From a checkpoint of a small transformer trained on Wikipedia: a variant of Adam for these matrices, 7190 steps.
Each number is 128 + 32 x the weight over its row's rms, rounded and kept within 0 to 255. Layers, rows and columns count from 0. Numbers have three digits each. The size before them is the row's rms in percent of the matrix's.

# down: layer 4 MLP down (transposed), 3072x768, rms 0.0293, rows 1781-1880, columns 0-63
# up: layer 4 MLP up, 3072x768, rms 0.0336, rows 1782-1881, columns 0-63
down1781 086:125168118091111136159113059137112123101120121069159138178115215079072166162084170146096067133121145132105142103164129084198107159142202124163078109101117151108158097112178152140129131091108155
up1782 103:081111139155095161096139148071124124090107118149175137129174130098109149131140128097102047161117150090175158144123152133124156099170135123177147179159134073235141151160130124126103107052113080
down1782 102:124119116163100182168171172164058112085089101127150125114079139079161088172153166108078115085095091115098164134137062116143111150132157151084125125141055147167117172190135113052103166115116113
up1783 077:142112133117124096179099218079130132144054100086086159128155135147180099146117151161123099099169165112123110113112093116186106206143121105098171094136197107128126100197149157170141136132162099
down1783 085:169100093122106150109123124120047121128144098096105140129169058066132071230127146152138121104010177158177178126105112094090092123059138126165108129130107098144133133150126164111106165137137120
up1784 097:091152190120110146146124136074112052089153148125124142163123159142090101136126114104098113133148138123117121138147135099087088140191140152072094123165137097113135126146156146128129097141118116
down1784 091:136205156050057134143154106184155100180130152136137122103157182123153095089089152099176168177130081155139142107186104128109174083169152170161155119127126083099106090100189097137162111164079137
up1785 114:128130145108137103149103125122094133078091142128136111076116185161165085112065079166069096153139153104118170078041171137091109182111106153140147144110121107099145128155117104116179130128115120
down1785 117:208115109143078151124084140163086150130150168121129144118191121169175155137124114142172118192165109175117155112199148162133077130075129124132144093134105144105159112095127199128104148143074094
up1786 069:096159123069166130124107136136145133126156153185096108137206164118068063127165066160134114116212140136118145089149127084167142113105165104140098071094120178167076077083142091152107159105131135
down1786 074:093118135121143169112202112145107200194126172121150134138155137153129135149191150074105122058112124118081136113089131117079151149112115117092095138180157162120091146146113168082055152123099120
up1787 100:186106175167114108122164167178126114138087189130096140122083110166119098101102091136163149077116145121176146148107109153120134138157130124149098077054144123082132178100205078126109115094124113
down1787 100:146109095138125112121114091172088162148127161173088106130122125246143203114129078157129144154157104110145116196079133130068076207127164112138089136149129097100118109094140108134086139123185159
up1788 102:112159190172137179174087169101182085158107164128174131136197155117146122104100089213150127150075051139118153152140080124091163124093079117129150154116134106170106162181106148138123143159130079
down1788 104:143127094119155103180121132140098133117089096094122052079135019171074099104128169100163172112149125146103137113102157161169210134112138146117119143160146142140142142150106143119111141163140098
up1789 094:195082137103085157159095144147096140134126152159108100142179121134104110091137079081142094137102189122132166161134161109170162091129092201167146120137133137099154128162121097111169169099126135
down1789 094:139157119141105118097243221108104124105125103133129089103126087169156157116141122185120148079162195111093058149097111089148098179124140127093082124094182081118157117091113113130112163168134158
up1790 104:112154132129127172113133164100146099109094121161115157085133157157167092148142135151140154188159181077180106145123111136092137120113079172136102187197133104122130167111105117085176121120064112
down1790 107:112121177115125150145175067110159127147126143129107127123140086143120069106179129104112096153150177117128114111092117129149116159103166121132123104098098130143115098109052096111096133110086052
up1791 106:102145162124156167145091102100169097143092139145127126175118107128099116095164089114098140161119114155134133071095057072089172089132117167189135147107121110186206144188136161135121142119122088
down1791 115:147110161102124136156137153074177144130155114147119105100155062121081118176167106125142103085136116111112124116121075084120166113129072115133112128160134055092118112084126113180133104160128125
up1792 104:107129059138109032152185130167135069139108132137110126102080101087085078111145096117135072063104187158137102075068123133110143132122126090096134097116205099164169096145086099128092090102123126
down1792 098:126108147160128154124047158127113139088153121112121156150121154167153155098096113135090160153153092121087054121212129127094118186150107091107158121154091106160108088097142104166108124107164171
up1793 095:095095189139120164182042119122105127172137093167160145144117134114131071120107101088089069081122096144074129087125130080073118128137086170109125102114202082168142136130129077140155190106098132
down1793 097:117082109050151098152129112131133149115147109134091118138155099138052228122110110028144167192141152126110115131058122164133124158159108130155078180176132137138157150154125159121115111161165055
up1794 084:107184143127157054094092197133130119109111101156099213104122155127095144090125156122152139107163126131122151140141126122111131118117080056128096146150173117216080140132167113113125083090110111
down1794 082:122131087078082224091143119144102118074180133148099098151107120139145089142132130179128097148145081090109171150132110084115137128115129149137137133088105131076155117116125128146109124137160135
up1795 111:115172115216051119172165176122132092126155114113073157097174111094125104131132162188172117152167183117087173149147198138157156089179110141131117104092110148152097115168143076128136136124125096
down1795 110:205071077123088149144050103084113103117161175127140145105110123159167155113118128116165104084161068151121086093109146140122122141104157167178143105103055140130141116107132154105228160143092128
up1796 104:186172193168116120072130147114155144188140151110082123099111131119154110082171057107109163137076129113167136162110154089101123154151058165115183085106119129164111139143163143145114139128137152
down1796 112:114191148111143081142088126091122159168181143099112108078138178168046097150093138107103183160127104164105119121128143104174167034167120080095137076167083108114173068096169100111121168155147123
up1797 099:114156089103142102103116121075172164130043090125128080137122137145087086118109107132087138091083108145139130101045102175083135100169072123115159108094110048164176121105126126141196189154105138
down1797 102:110132097216074165146186136133102191142136074123139098163151129140139137154111142192123123157057098057106124129144064078121063103192150147143113071130098102137138088147152132124094143128184109
up1798 105:107145170104093102137092139136130079222104079118171163100185148133124123130137031071107129145088130130127126092146118135103113104142084124048120157137131091139169175137121070097155119098083116
down1798 108:116163098176077094077156107116120120149134152162139150122114158169152095140095143140113134102155242133122185119127129117123183126078164068175161121101136142126099077113167170098118163094137141
up1799 105:149195111125100123128131135118106157094124164159171137065110159098138066091099178177156087168123126047104126163138122145091170104081124103101131100033129109087100175204139099063135072168121109
down1799 102:155158195119131130172118071125117091091138139175152100112136126181122097123124153141131133129148113137142156090125161173143165158172127138143144144140142113154113176130169179152154119130114156
up1800 087:109097116190145146106100081073109052219163145096150157184155159070155171076118084145113151076130081146089154138121142127070109072139143139119166113084107145113184136212206153148169123111095134
down1800 085:152103136152137146147169118105129075105131162123048115145127132115174177149082113064107099063163133186071129153129166148162148148091083160125126155154136035046144099143123144112175067111111149
up1801 099:143129108105097092159083112120126098135092173166142184115143166122140171127111115116201146106174103086114143158101158122102091175173101108109129126189134140123209144118129163117127103112083157
down1801 095:123138227162184098147115173112154178136118081114167069111191124121128171110088104105128126115152117111090079163194117164164079092139113135090153126092173125076065169129140164072119095088167077
up1802 098:099153137101127131188125208134088114110116141095131192044184133061155128113157098135079038117110159140151161146098108119097162138105131090117238134087142116127142104108106115140203120103099131
down1802 094:125116076131088157099110180130090098184120049124140116089124101112126148136156128174139135112121086129117150119127193151121099089142106231091125138152114175106114077117102200162111065180135125
up1803 084:170070118204212098151135152141172110173144164159156088097133130097147138116167092124118089137135131149173097059117135126140096102160163107073194110092166136128149078157188132181094164125110155
down1803 089:138101073117118121112154101155153118140116139114107179110171109103117159125163147127174105116075112129110143123164099145130095164168096151141073142114134115074109133097118190118146100088154085
up1804 098:147146160122142137076162110084169133176126158167090131142095145149176130131137166100181071119097098146182161128138144127106187125189074144162176110136137053138151107118163087143133116138088101
down1804 103:127123113126072150082099226074116132106122077201140149130130098176142146116108151125160149123146109173121089149116091156088074115181139111146135114109166113121093134153163092165121180122113145
up1805 107:088091119056120137139097125143175110108111105191104171099162136100157118103121121149100108175113140100187168155123146177135152079113146132128106159151094094110091124119168113114103158080112117
down1805 106:107159175150080148146107152079166081148134113064113165140076111097069107151198131118072075178118122138131158073125159144154227134149152155168142116095089171147099136142089143114119124083117087
up1806 112:165137051143152117143117113131168071172104162140065146139143088085144170107169117116156144123114133165158136129128112141112153080106098116087127153171148093193183171144148157124146095093101126
down1806 112:104092171103186122130139142119163147110120110127102141123074149133126056116133186146167143147132129083157057155071085131097142129180148125107094157117158105089121112124136132135202053147053134
up1807 099:122106173084090073142172106120123104124111163172150192088148084116121138059115108126124086139108136150148158130133060130152101149118140092178171146105140164202156127081148083076133164098105090
down1807 098:151093135152143142146163085138131169113118180099119086134131187154137103118164095108133203128129174132120122152173191091150127152185135146130110184120151163053143082174108119209197091163166130
up1808 094:150167101093173128132096157097160068139151161162124134094144146121108115088123145181114132076162126104161097159131075137105189173151085148142057130126152155184135170128138120083144138099083130
down1808 092:109134126122173146171155115090110157126102114073125127160122093143084083145171148117092148047154135105107073139130097111111143110102140133145171091129178160121164128162103116048140122134074193
up1809 085:143177164148169161166055194157119087104154085134124099113108172155110119117101087141118131145177134108115151164119105133160111091106132122135117111137127172176084153138113138129146137104146130
down1809 081:113061078112123209088143079121190124141145070161127209156080097072138179114143189143173098108114086138171175134141149106132127035133121147179150111089111105102117089151171115151122115127074166
up1810 089:152135157152091108153117071126156059197137133173088122111168147132118129096111151217120124128158126076113111087148135117140131047106114144124156165127196112153179081216153126168161123106124069
down1810 091:127163156129129126120164134156116160132181161138122187159139137108087135129126062111148071151094111128104102130175117106136110137175053111094101158052145097122149128116106086113123146129095170
up1811 107:102155144142203102131165141139204153139125117070156087114128097056120162109125092129098166152155142147132129096156077118099141104125135125129096110185146139127176139104136103142140088122110070
down1811 116:125127129183144152124169085114193142089123186145126142080148152064135144103101131120089097140140123087121120143214199146143077122150201164080133088115101105090132116143189134185153074134065130
up1812 107:081163099130122177129091160164178105173144182153097157097158108087112119110109125139093110151132205092116133118132161081106127077097017099076120103154141095185070115151128058109115138156127100
down1812 103:121158147097178148086097203123129143157121141120162132147132175118105123147178204110113179108180155155113115105106134199138133044180129113084098131105169060138113130088119128134083147112168110
up1813 105:089148166075165096135138141111146114144134087100167143141137138115110114185118058111109128164123107111200159105135127170125163095169180070131099097167144117114120143098122107057111086115141090
down1813 104:156105209092144153063152129159087120134093092129116116159137137167049126190120144151121168092081111084124146085184156113092136103121051096118091113097145156112103169107110074077081153165097108
up1814 124:111107089111070156128102195092184139128103123102182130153176201101121150116142150083121139134116136152185149117146132119130144190205107125156157114083112065074073123136120147115148092172077101
down1814 079:120091104126096147123159142108146119126131155120097125098138141139084104093116144135146130123152112140117110113090112171128172142133116126123116138117111100142127135155139138126149131135123128
up1815 086:137162156176106162107123142146145097114181078097133132119118099127173114129162137110125089137152120119138101074140115147068083123129112091145138094085106153203140135180167139118162139075123127
down1815 088:131110075171124081060155153151164146192103079150109149129123107066157120119124176152100164102082134130108121143073097046080102157156129077134074112104120153073120061133146165130065163189144127
up1816 105:154169122188089184144068081079156111149096094106192131135109116154090134128151130152077081077147128134146080104155140166100127188166109116110168087129125151147143091126102132124110101090105098
down1816 098:174073098177109155147138144157142080084089188141101116155165120188115133109068092104189066074148124123151145113112153129165093107127168107116089114153109111099195081097055141143125088107122099
up1817 107:136129096123152147137126114073133000170141183165109149076180098138091201108096105190115076101137131136137191111105110124136106115114117106121114066134180105144104135124117057107213128104069143
down1817 109:101143137106149141140150187128106065101148077126136148061147080107107046159150106144118106110093131058078088099118175142152090121093098099156062139104075105070111113138142119151131144093161101
up1818 098:088128159111110177130090143154144090132118076124113138117122141107124075104067080098116161105149124124143142161114148132096121086144082104150063141134141131154143126165134103144096127116117105
down1818 101:150206108140127111182152125120148135070169151116187138106103130066158145086132097134116116124123090122101119109141075079113118171134133181136132105143132114193160136137150161169136145144103163
up1819 101:105165140096120111129158135126145133169136116133175090113070136125133093089169081088102103173085142190122138149170188102117072146173036199118103112141145130138126190141103120124114106108105145
down1819 098:121149157177120111163135119108140165134187161133113145163110134179162138061150129151102184168101131132142079096171151134118122137093152194104102097182145153124092146139121107164104115092171114
up1820 108:129088154179098097150109095106105067171099174145133172087151129155127141102095124137071081099090158123099182164139121038101187141147164084090169087112183145156090161168117107106158146080145077
down1820 117:109124142149180110143158155109119096115145124163157133128133113093117182151134153160119105123168166167103127181196110132103069107089150129094118145130152138082112132126098149099200142126117145
up1821 104:156086149117158172129103184136196127126097163101122149163141080108137114110124102137136096090109146115073152152109126141136182105108117160142165132123091072161166124101150120133109149129140080
down1821 103:132155128106169183044113156126153113111146117076073086112116053145116131132148089077113166170140120125133090105057126150120131096110094085148083136137157126119080108118150105130146123179167128
up1822 093:107068100177125120152156120128107117080148144144097186102163117126164134072169120125168078068098114142085109128152122139091137115168137142123154155187126197144141116167140165139115141157115146
down1822 093:144116103110104131126090138081148101118115110157155105113089067112119149113135183120116140118159153114096113105132096090092141149160120134112141146082119111125163161130165125105122091144139079
up1823 102:157214129120179157188151145156125128133182159155115151087108186124076082147137071157115043106135148154066110125110164163122134151150044151119154128097133146148150188149088130129130072093119139
down1823 105:175148144168089144171148059217114178103160122106143157098097126158185154169147111143174081116126114123175099178121155117140075100193105125116150121180137123139096142139111098134150191123161164
up1824 097:122105163123135189111153197090078105108152112135112168113095173113137150124126109101106149054153123129165106100074185143109145149133119103131142186170136114130126111166151123117170119157099139
down1824 100:100077186097101161127102100170132101116129118103143130184073035187082138072090148066141111152091108114114152123103129107129130085214200156100170112130148100130151145075139140157127145090140193
up1825 091:167104169109138157185102161096153122151134121186128107100044150118072142039092087096161076141108134150094178169129181176079142162139150098099137143125113134127076142095168125134129117067087110
down1825 093:104123089203130070138164150124108118120161115182125084102109136133196099159067095145096125184119097146161112174146123095106104139156146106161175132098165153139160141127193156109113160136110142
up1826 103:149128130130127113111115140114106120119147108140140106099203141112222125110108146137071104147182127177097111102156107125105151080133104074141122159152124151176107120127129134163134100163084140
down1826 103:186131089144130073128084158142129093097092115158162090162118145086116054162116097151129120139072117140159134073108099077106168176152072124108110124152164107138117120140073095105121108138078121
up1827 091:147077174142160086137105071140173073174090154144136099135079168163092088138140109127128067126152193136122146106118096123126142126147122149178219150077072123182151133114126130148158142105128113
down1827 101:107134190174130100096137142148165142109125138136169127156037133137150159098116145142167102078151122122133075143104087100083088086090153141122113133149119200120140114187199103139093121150096125
up1828 105:082141198097169161120090133100132107167111143102167182129134107121125101067149074140128129115119043083115188159095136114126120149117124104128075085098137108132096121162139108143150140127107100
down1828 101:071082141150169128137141065171131147119141170116145157132174110110175113097100114130173087091108111097139107198162105109133079212112136121121086143085088108093113122116118148149126136117170150
up1829 089:103074145105146158128128094088166161102100068181118143121118154122124144149151137143132072090143163124180132089172120144129094129156112117194137158050149081191178192141104107120193095098136126
down1829 086:138109129123118121197160182129123155084093059092131126160148150136089188142124115155141189122144098130103113154130192128113119156138171057124124135130140141108204146128167127057108114098159139
up1830 103:097142106126071114146079110075117131156128143128107161103121114111189147076158100113116131163127195167109215174148141084148166104114130132100157146097193114139112129132138150137183098091064115
down1830 104:137143147138207113115119166119107185153175160155083087164124106152150133120172135118157080136063103140111069127092112151191142094075196139144180118145105098136167089163096146081127133146137160
up1831 105:140192097157131140159111216103177108176143081072130173132143140144193134132192131168164114157125141115145113097152124108123131101170121111073158102122138156130106144178125177157139199102129165
down1831 098:100109194108178156120099148088128131157081097124168132159084132153155123164138130125132141171142114113134182162092153122142191100105140138146165157136090132206149134137135155196161073159098170
up1832 094:112180110149185159136075163166099050139114125081115085098151151071163160150067102102153113186126138106095135120102095164150118129107105147175130100114165135128089155091135140147129174151159100
down1832 101:078177136150117118139090125138097148118110089133097138117122098186136137105130106127108124171124124112118161154148093077074140131107070130177159104145111151060099125141136097108139104096167101
up1833 097:183167164159157114127088132123121104176081211132091131124026139107102102088074121165165110085158117068190154164115166145116147130168137107118144092046123098082130122135139021102153115186083145
down1833 097:129133095146141155171158092134104140148149102150085162122118157115137139084089157191099167102162135078183144097151121160112168119112125070109150105139115136093140158104097107109119114096132169
up1834 102:162155149100118092148144148095127125169119165181078133041098073180123158088165108150134072125129132156132118102111099140110101096113089140188113119097133082093112116142112180141214072099130149
down1834 105:137116153154118181118063093172128105062113111065183154128085131176114131176073130064124166085161108133081096165154157121112118198127166093123128151145097121157153152131114122139096146124124156
up1835 100:126108164094126103112143188131166106107151126069185146103122140104091099136185122129172134139136130125168173112101050121133127163135129085132157081064107108102170142201239137114128186101121050
down1835 103:167134105153142127134069102098126161102127149160089108155131137093183138111210154101121119119106120148127108118128111134099103142134103109091075173154154140125116074113120163097156128093150214
up1836 100:128170104123132084141070112085145106183109131145083119126214165092120123112131099096129117099076134122107077095070159151159106143151099115111180059098116165129150116180120092116145092144159158
down1836 100:090159158153111152110145157084141066140152155166230147137104187078137131103143155152147105099120149168147157127166138122120104107103116124100156111116121082092046121108124148096163068110161147
up1837 111:129118164172152137074123090105113125172102100127154166118119084074160106123117101138142140159120125124164163176074139142116152139177091150088169091149098066110132163131121139115105103100129079
down1837 114:136129094096164139105125097137124147166130151137093101171151134094227122065155109125165159115114116133127141172119154178158099135101135123145132161130122138158147172124136164135159121152070125
up1838 104:181132117129197114181152114139115114138169146126119172168179123102124120131104140186128146107164167124135160134105131148092156160114165134158125116121093156101165115144101134122119097144075115
down1838 104:133131122127176141159156107180083158154111078099134108132166166098122133131104178113134200080132169108156083111146149106059121167136157072136101137097181124119067138127089098103107154081188110
up1839 101:130090162147109190156143143103134132073117089106172156084068161168146063046124063116130138141114143180182103121127135100106134109169169119142062135121143119125136109120155122134192105151157092
down1839 101:138140108099117123141122151161125078122121115053176088150155132175141145029125126115124198103172211126136140101137146115060125159129114121168147082138146092145167157088179107147136137128164122
up1840 090:091129078127127105100061119108123127121103141138094095098109123174163107100129151151157098202144161122161137139146162176153161159189127179146113116172144063116141170154158101093164147127115148
down1840 094:129099123104117133169153110186086107112162156159104135115149131117176138062071128125134151069154092141141148118076158121135087117094167117128104136107111129190117134119175093094063107084126128
up1841 107:112151107171171103077125121144109091109143124109179144146177155112142130157162140158128074188154192105134140095104109092061171108124142137139200140109143150189170151180129127154142175127140166
down1841 102:120100122164068161141088102070132145168147156160096098137072181176117123164192084151148163104138161104144173141122155146057143145159091145177147136157089119142134149138076156087121157103153087
up1842 097:141109120124137060148116122076142129158106089106133136108146156141136113137122050112129106125119102090160165100044117151142158148163135123151130068107129118151140179116117074148103136105156084
down1842 099:132093122160181171129111150191100082056144126129187177136055108098200131085047161117122104123113137182091142122142147140110120097120195119163135081132147114102132117126105163100138181090064156
up1843 109:141160160111107087124179117052135109118106162102127172109127104112118149129141152155106055123098177144121143115095090123095168102115060135079152098113159106208141180161069114076130123116163138
down1843 117:106089146198114103099162150132102124136149072191176187115153064079086158088191146078145172116157125148101109146113121112081174151163154123126137129078103083108133103103133080122167144150130072
up1844 115:187067116132113064149118155087215098117156112112122168087177145125080143151093139154124146129132132134137107109124155185115115126154103126153110152069168059113129150135122123185079127152090101
down1844 076:145129111107121116124135134119138140104127116126122140103116116141139123126104103105151120162097154116149136136144128138191133132125127115141123148127145100111127153135161138091160157146145164
up1845 107:134144118149169122119142116166127129135128197098083114140126103068065130052170089130123132133151093098152185163101200123115149198111116122095165110085128107169190132159228113106102168156110089
down1845 109:173175158078127046122154092131109116192154144142129107148157145112125137145168085108135179123058049089126148173089194105100089134192157147148088116170099202132100093134123138166113099128159069
up1846 091:103121116092163116189150135100139112112185091142150135092193167070116123090151136090083112123079138136157145189064135135128165170188096123135163176078110116154120139137089155142135206147156102
down1846 084:133182131112156196131184137159181129151146124116124121118130189156071147162124165164091139138181119130154145136184160138112126169111104118133112115077090153119120136106151132072117073064136124
up1847 107:123155069120112119125095088165149095150090138119160115113222075056155094101184107137166074169144118141128104175093163093102132102169085151095101074163181135144164131108118170121094152098135162
down1847 109:046139092096139149137161122180127155096133138082146135098114154071141125133148079139135145134123099159121088110033132082146089097080111146096102137136130125159119134123071120131109111137128135
up1848 099:145099157121139192149123197125122120161127132151157159128101103152112073092135126130140130102143123107158140140110139121165136172149112160149124104137102092134140143127171154127127127079149092
down1848 103:126102138118143126088148142076142103117152078186161147150158139061093124179125144101174149141106086135097110140128169139085095145136075134102149141108151053119085139200111108168103095101160141
up1849 101:147142136096149130148099181114205069103120139117082143111155131087169111108150131131156084140112070179135148108084199126109132129105119154070111137098165126169120159119155044141168192111076116
down1849 099:086105120145088130155123077173128169166127071166136155156152095037095145129111139060078142187118104135197110099155130118086110103178091124134098129143142054130186150134080133108088105112113169
up1850 111:118115084161110107170150183125172126182120135146146161122174143124117111116147123107155105161140103175121101190153104109092170153117125138119104124108157131146109176149206163098144168119075122
down1850 110:144151143157094120095174119074148151135103183137117129111124118107120050185095124140158221183149127160089087107115122104129150083084155145131195141155114153160122151083082160148128090138092138
up1851 112:187108100168176195117124153110140101125133161142138074122122166129122135103094133150148093113116106176137099130135100119105153146141087105198167124177135117123089116146135136142158154072103149
down1851 114:148099046146132159141133079091113177114133101142105183219102121122141120176093085085145105082067132181117181128104153177132139134114127194161156069118108085120144150126131101085141149133121093
up1852 098:008150187081178164124142152085167116122106100135108146166104131074093095101138091144162147095152155172111107110161123126106155149114115093091115104150169089071146141150091140091194105127127123
down1852 104:084150147150196106133148062128141165153136075137126154098122151148173161205155078164148077097111143092095097206033151177099100184109084197131139164121184100171142114136134094175115128154149174
up1853 103:175088160128137170096088113077138099153074122147148159118095178135098078128109133164121088130116129057136190101145146084133122188167168133118182086126118090167129172168122172101109168149113166
down1853 107:154135111115145132164124146127150082165141084186180147102076137152129106136125105132144136088075110146137113087040113106123097139136146186125060071125117105178141088057137122083112122154170180
up1854 109:096094115138147121185110119144157143123123164105101122151115091081120104100116125136165109175143096180098151107084130106113111101109141134063149103106150094151148207152090087116114108152132165
down1854 080:141159101148133160095205181159140114166122125153151129175121119174133172111125090134141126122110156167175143094159157136168146070075156164166127119104127131108128136140201169138103156148175172
up1855 106:138092079131187082109132115105137134112137127089107079077168110105140108125191106118051094114135093116111076061085063095060176143139091067110158135140163096174184122133148137181196154131105101
down1855 111:140145148116108137117122118150093128110087121092053100127147120111086105089115135142089134185109131103186069125194159200087172120136123194107183107116064167148082114135200098196097150162170176
up1856 107:196191161174144146119195131106111106141168158148146155137061204053141120113091126120039065127148206157138107121140156062125176137112090148116065149163169114107172109102138138117141107115062069
down1856 109:129131167089139158113102081079159122147123152197123087116152108130130094084139167148102174116135147101111111171117095113147132236160137111098133151169188100120145143214137122172147149123130075
up1857 107:186115095081177163099125116079163132161078164161152144062125188109169158127121093093096130113110123139179181120081087135124161147082103122104144120168107104069109114121152090130151171124113111
down1857 107:121105154064095154140097124091128119110138168132190168122138130097097099082064159176142131151147126035081125145135111104147111120095118108050119165136139152146107167197065128087120120112137096
up1858 097:103076102212105126089100157104138121141102155131134126120140162118178153093145110170100079085179092082177129139155100134110112091177128086116087090102183159126113116154130047169181189146095080
down1858 094:132123185092109136051132139120098164153151124073116116120180143104168113126115098123143137204097177162120127107097195148096132148084125109115055130145101145145167110110141115177158116119131148
up1859 085:166111122123174119141116174093154126133112155166084135140156135097076172137081141111131146138127121094134155095091082137157101153127088096123101125137149112112119175107094174118163131121086125
down1859 092:116128027104107157172103120075122189196144192149098118137170163128116138109117130188143167071105141121112079113084118136113136101143154106086135091109132111129107167119152120121119123181134117
up1860 099:156152114111113154205109151111150084139174153180117170116135114065118107136110105029127110091124140110139145134165103159154131155149092107078098148152175167128175073148145081133119068067098030
down1860 100:062191163187101146174176152100139103125121093143113114152114141156110127130121121209155087172144153133153173105102102190103129108119096161131137107139117178127142147158105116166200123111093116
up1861 111:146111111140112112120096138062139063128127148153144103089117145126089116136085112158102128142094085109188129099127166189136170146187103145077189137137097074140135143139117141155112133119114050
down1861 084:121137167154137116140099130112169145166101161129129129140083117120137142076119122151115134126138132158130120122134120088101099129100109095118092141105126124120137166160099112166128130109138128
up1862 098:122157095151137165097188100153120139140106139145113121108152203117166124109119082183101170164094149097129150111081111098113150115206116143119135134168102167143140130139151095156096084148117051
down1862 097:115124170104116170137149168130106129139168129140118087110118160125149138076131140102190112107134110109115119154109160165159131138129153117097121090097144142140111087160115122127104086167120104
up1863 105:115157117163159180122181177161125124118139127188114062124150184162144167085150113120128123134088095174166118111120149127096152085124136177123120076187136178123110174130134096145120078117108161
down1863 102:090150154133121131101137093153121139094124175124123133178137149153162136147115148138166179154137154149177135169056146071122154102137138094187111171135149132130114166070138145116095117172129146
up1864 098:053136123112153110108167158065102131123101142097147088100124152130137036098183105125117104139155118118150108124135146133093171113164119094164106125128151102078123140234129099153133159065108111
down1864 103:156197134142139129114153093112150145072143144151108121147110085105092143124140143176143179085116185128145139087142115106135134131177126156172098079145168122085132058088106108075119098131178093
up1865 107:152097069163110169176142133091137123130085126120056210130166181136121086143148102176131128143100146111115167174154139128129124154129072143130156138132115122096138135118155107079088093093102120
down1865 104:061144148103180128158142134154105130067105100149146128153138101129156143101181186155133152160229103106239084119132137113138191117179120142117127110149141132122169137151154121189144080125147140
up1866 100:111140184134140131162133202125139120170096162169145121081180189105133073123125114180133087164149107167091069170112153151114123096133132098141092129087156139142123132150103147089122145056081166
down1866 100:189092152111079156147152135124150155154165165156093078109106138120155203106140080105175128122144119078143129155202250128075169110132117120140095124106136084159168095108211162121162192179087162
up1867 100:156063078169130130144104157094189112137079081098163111162090150123093109158124124100147136138084204190215144129090144154123193179125147142110116117108161110116125150157138098140126168093133136
down1867 081:133127190101171158114107115117162110144153132116190151100121173077158126178116143080139175160127145168170113110145111141113147137154209101085115138128152122131151099131200179179113114100149130
up1868 093:161131107124120193154135082127093149107163151160164156168137095130188029106105155136109135120111131092127113127092171124119144117142120141119126101162153144200174181144180112137165196107091145
down1868 093:123154190107113145129102109132055117154147171162157105105122157104133156115173153096134117138124160185148137134103105113131094125096119175104080103039126169096075128088118136162181147153129096
up1869 089:113132138104142146130130099121137128147087107158190133144154129103216112112067086136094151134087152144147116119130176146088090169105101118158117171139168158115093137173175159111147158130109109
down1869 106:116107139136134176119099194065169129101150096157112140126166145109125152160175154136122084140118132148110081105101115182139135081171162130114118116124134095171131172124190074167103134096094118
up1870 071:086134131170174146192094082141136112111079145055155138126105162137159143114090086128098123100104072128138122184058120051113126116133111135153109158091156032165162102104127120163178099133095135
down1870 079:157136147150139157085159143194088133099126154089119156180147104168127120092082113183158164079101193140149124146148138081070153160169189134126088095176088187119138171186121105111091146089119200
up1871 094:128173084167138132161128132165126162129135088090148164097130138088087086118133127124119111112167093112106139129130109125129109167120170117132152118166151127135140171171167118109147108099172131
down1871 093:118135147101115115094113125099157122136156205178109153118096108085108124087159142132063117142118079145153108103127128098098087126141077089096129123101163085083119102096147156111162063121087112
up1872 092:135124125104091114091110138150141114184109093119189154098136072064122133124063133101109134147167140124150166209122165212119129141156064181172185147148100087079169156111162067056120086152125101
down1872 092:082085043101170145169120091165077166132128102160167161139146187134173130112199141087137128131104103130142140145083136154151115063112095113164101124158082146144149144117146136154124104118070140
up1873 100:104143140218126126128082144145181134136144108104164154120176121167125180157166092130102134167138134129133109117101161130127182174136122082178228110170206117111141134126149148151157075125137101
down1873 100:140127134160099102180095134206132143130123187153069105133139152144126111100092121118164141114198123117120160124108145119084162095115155150126113099135160160102157217076180135171091133189161200
up1874 107:076140164121132133150189140126095119138143099137175116134115163120157101106062080076114127165198121138185093120101177155124083125183119172132136104108110129170129162105138149110184147103092152
down1874 100:113156115149124109172097082135137111102107160104108120117116135182077140144202124081126099085169152149131130125162194147153149149110155087099148102151128084124122167127125150183146116070114136
up1875 101:155171100178130184083134115093102134111060179094139105127133111078167126115176078083081072111180119142129123105033137080050149164073129082104146138105116136138106083159084105080121136147125152
down1875 099:157138120139135088098123109155155133177160106153134106072106140165116146077115078123147154101114179093151141146197129138177120126147139146143112124181138137184137107068148173098085132156116103
up1876 089:113076106111133115140114125100117102134051150172098101070087145114129164127155129114124135145065111179168094197157159153085140207151122134176159148111089059123128112148124056129130122138131114
down1876 089:095131135090169153184128113146120122157135148112153110153149151129088120155086134107051082092137122047092097155124175094161088094099182133142090122177125138066078153045068129136138167119093145
up1877 100:108153120156165132144176145163138104127098144128080109113194162154176194067140087086096155162126166197175098129142117142109103173163121128135111070076154107094181044096129096166123109101084082
down1877 101:159119166133103137140125119082117119084169047078130173122153165131147116195108094165128123082123113146122176133113113137140161088090130087171179107118088094135152141110094173161205151099119141
up1878 103:109155089125115099148151165089113111079114126117171185118133120115117130129153121088123068094112127136127145104103087127172127148177088127130180115133146144174103164168158115146117135110143084
down1878 101:146154174121113045094125112120155120146193124136151109127086176182126155097140096091113149149146084115114114147133154158122098138165133120128201188094136099078157153080154144106165202110120155
up1879 108:093073020091158145112150136113123131151069106113175113173112103079147139136142124115131130103089173123097165129155120145113135155196129069135108115162109137174136119143094156141118136103084078
down1879 089:140055154126121112126115114107116150128087119198124116123174155137119096162103115134159105114112109122129109145143133145145117148123164127112126175153121123143094047162147119111121140091094146
up1880 095:141145128131147145145118133143104095165071134175102085162135151102073077153129149157083099085122140165168090123164070142104170149147102086136112153149163150164117136131137124188122148125139117
down1880 106:105213128099175116100110144122092124058187142179134155091132125122136125091117149130157100148092079069126102152152127099114121105123054136092120083120094064149167163113129101158108122120094117
up1881 104:152111134167130221116046085093113149108115088148157171067110172165155159161098096108112114134137062058101170143107116108114141178189139147135182145152110156136140204146102094086176191092075129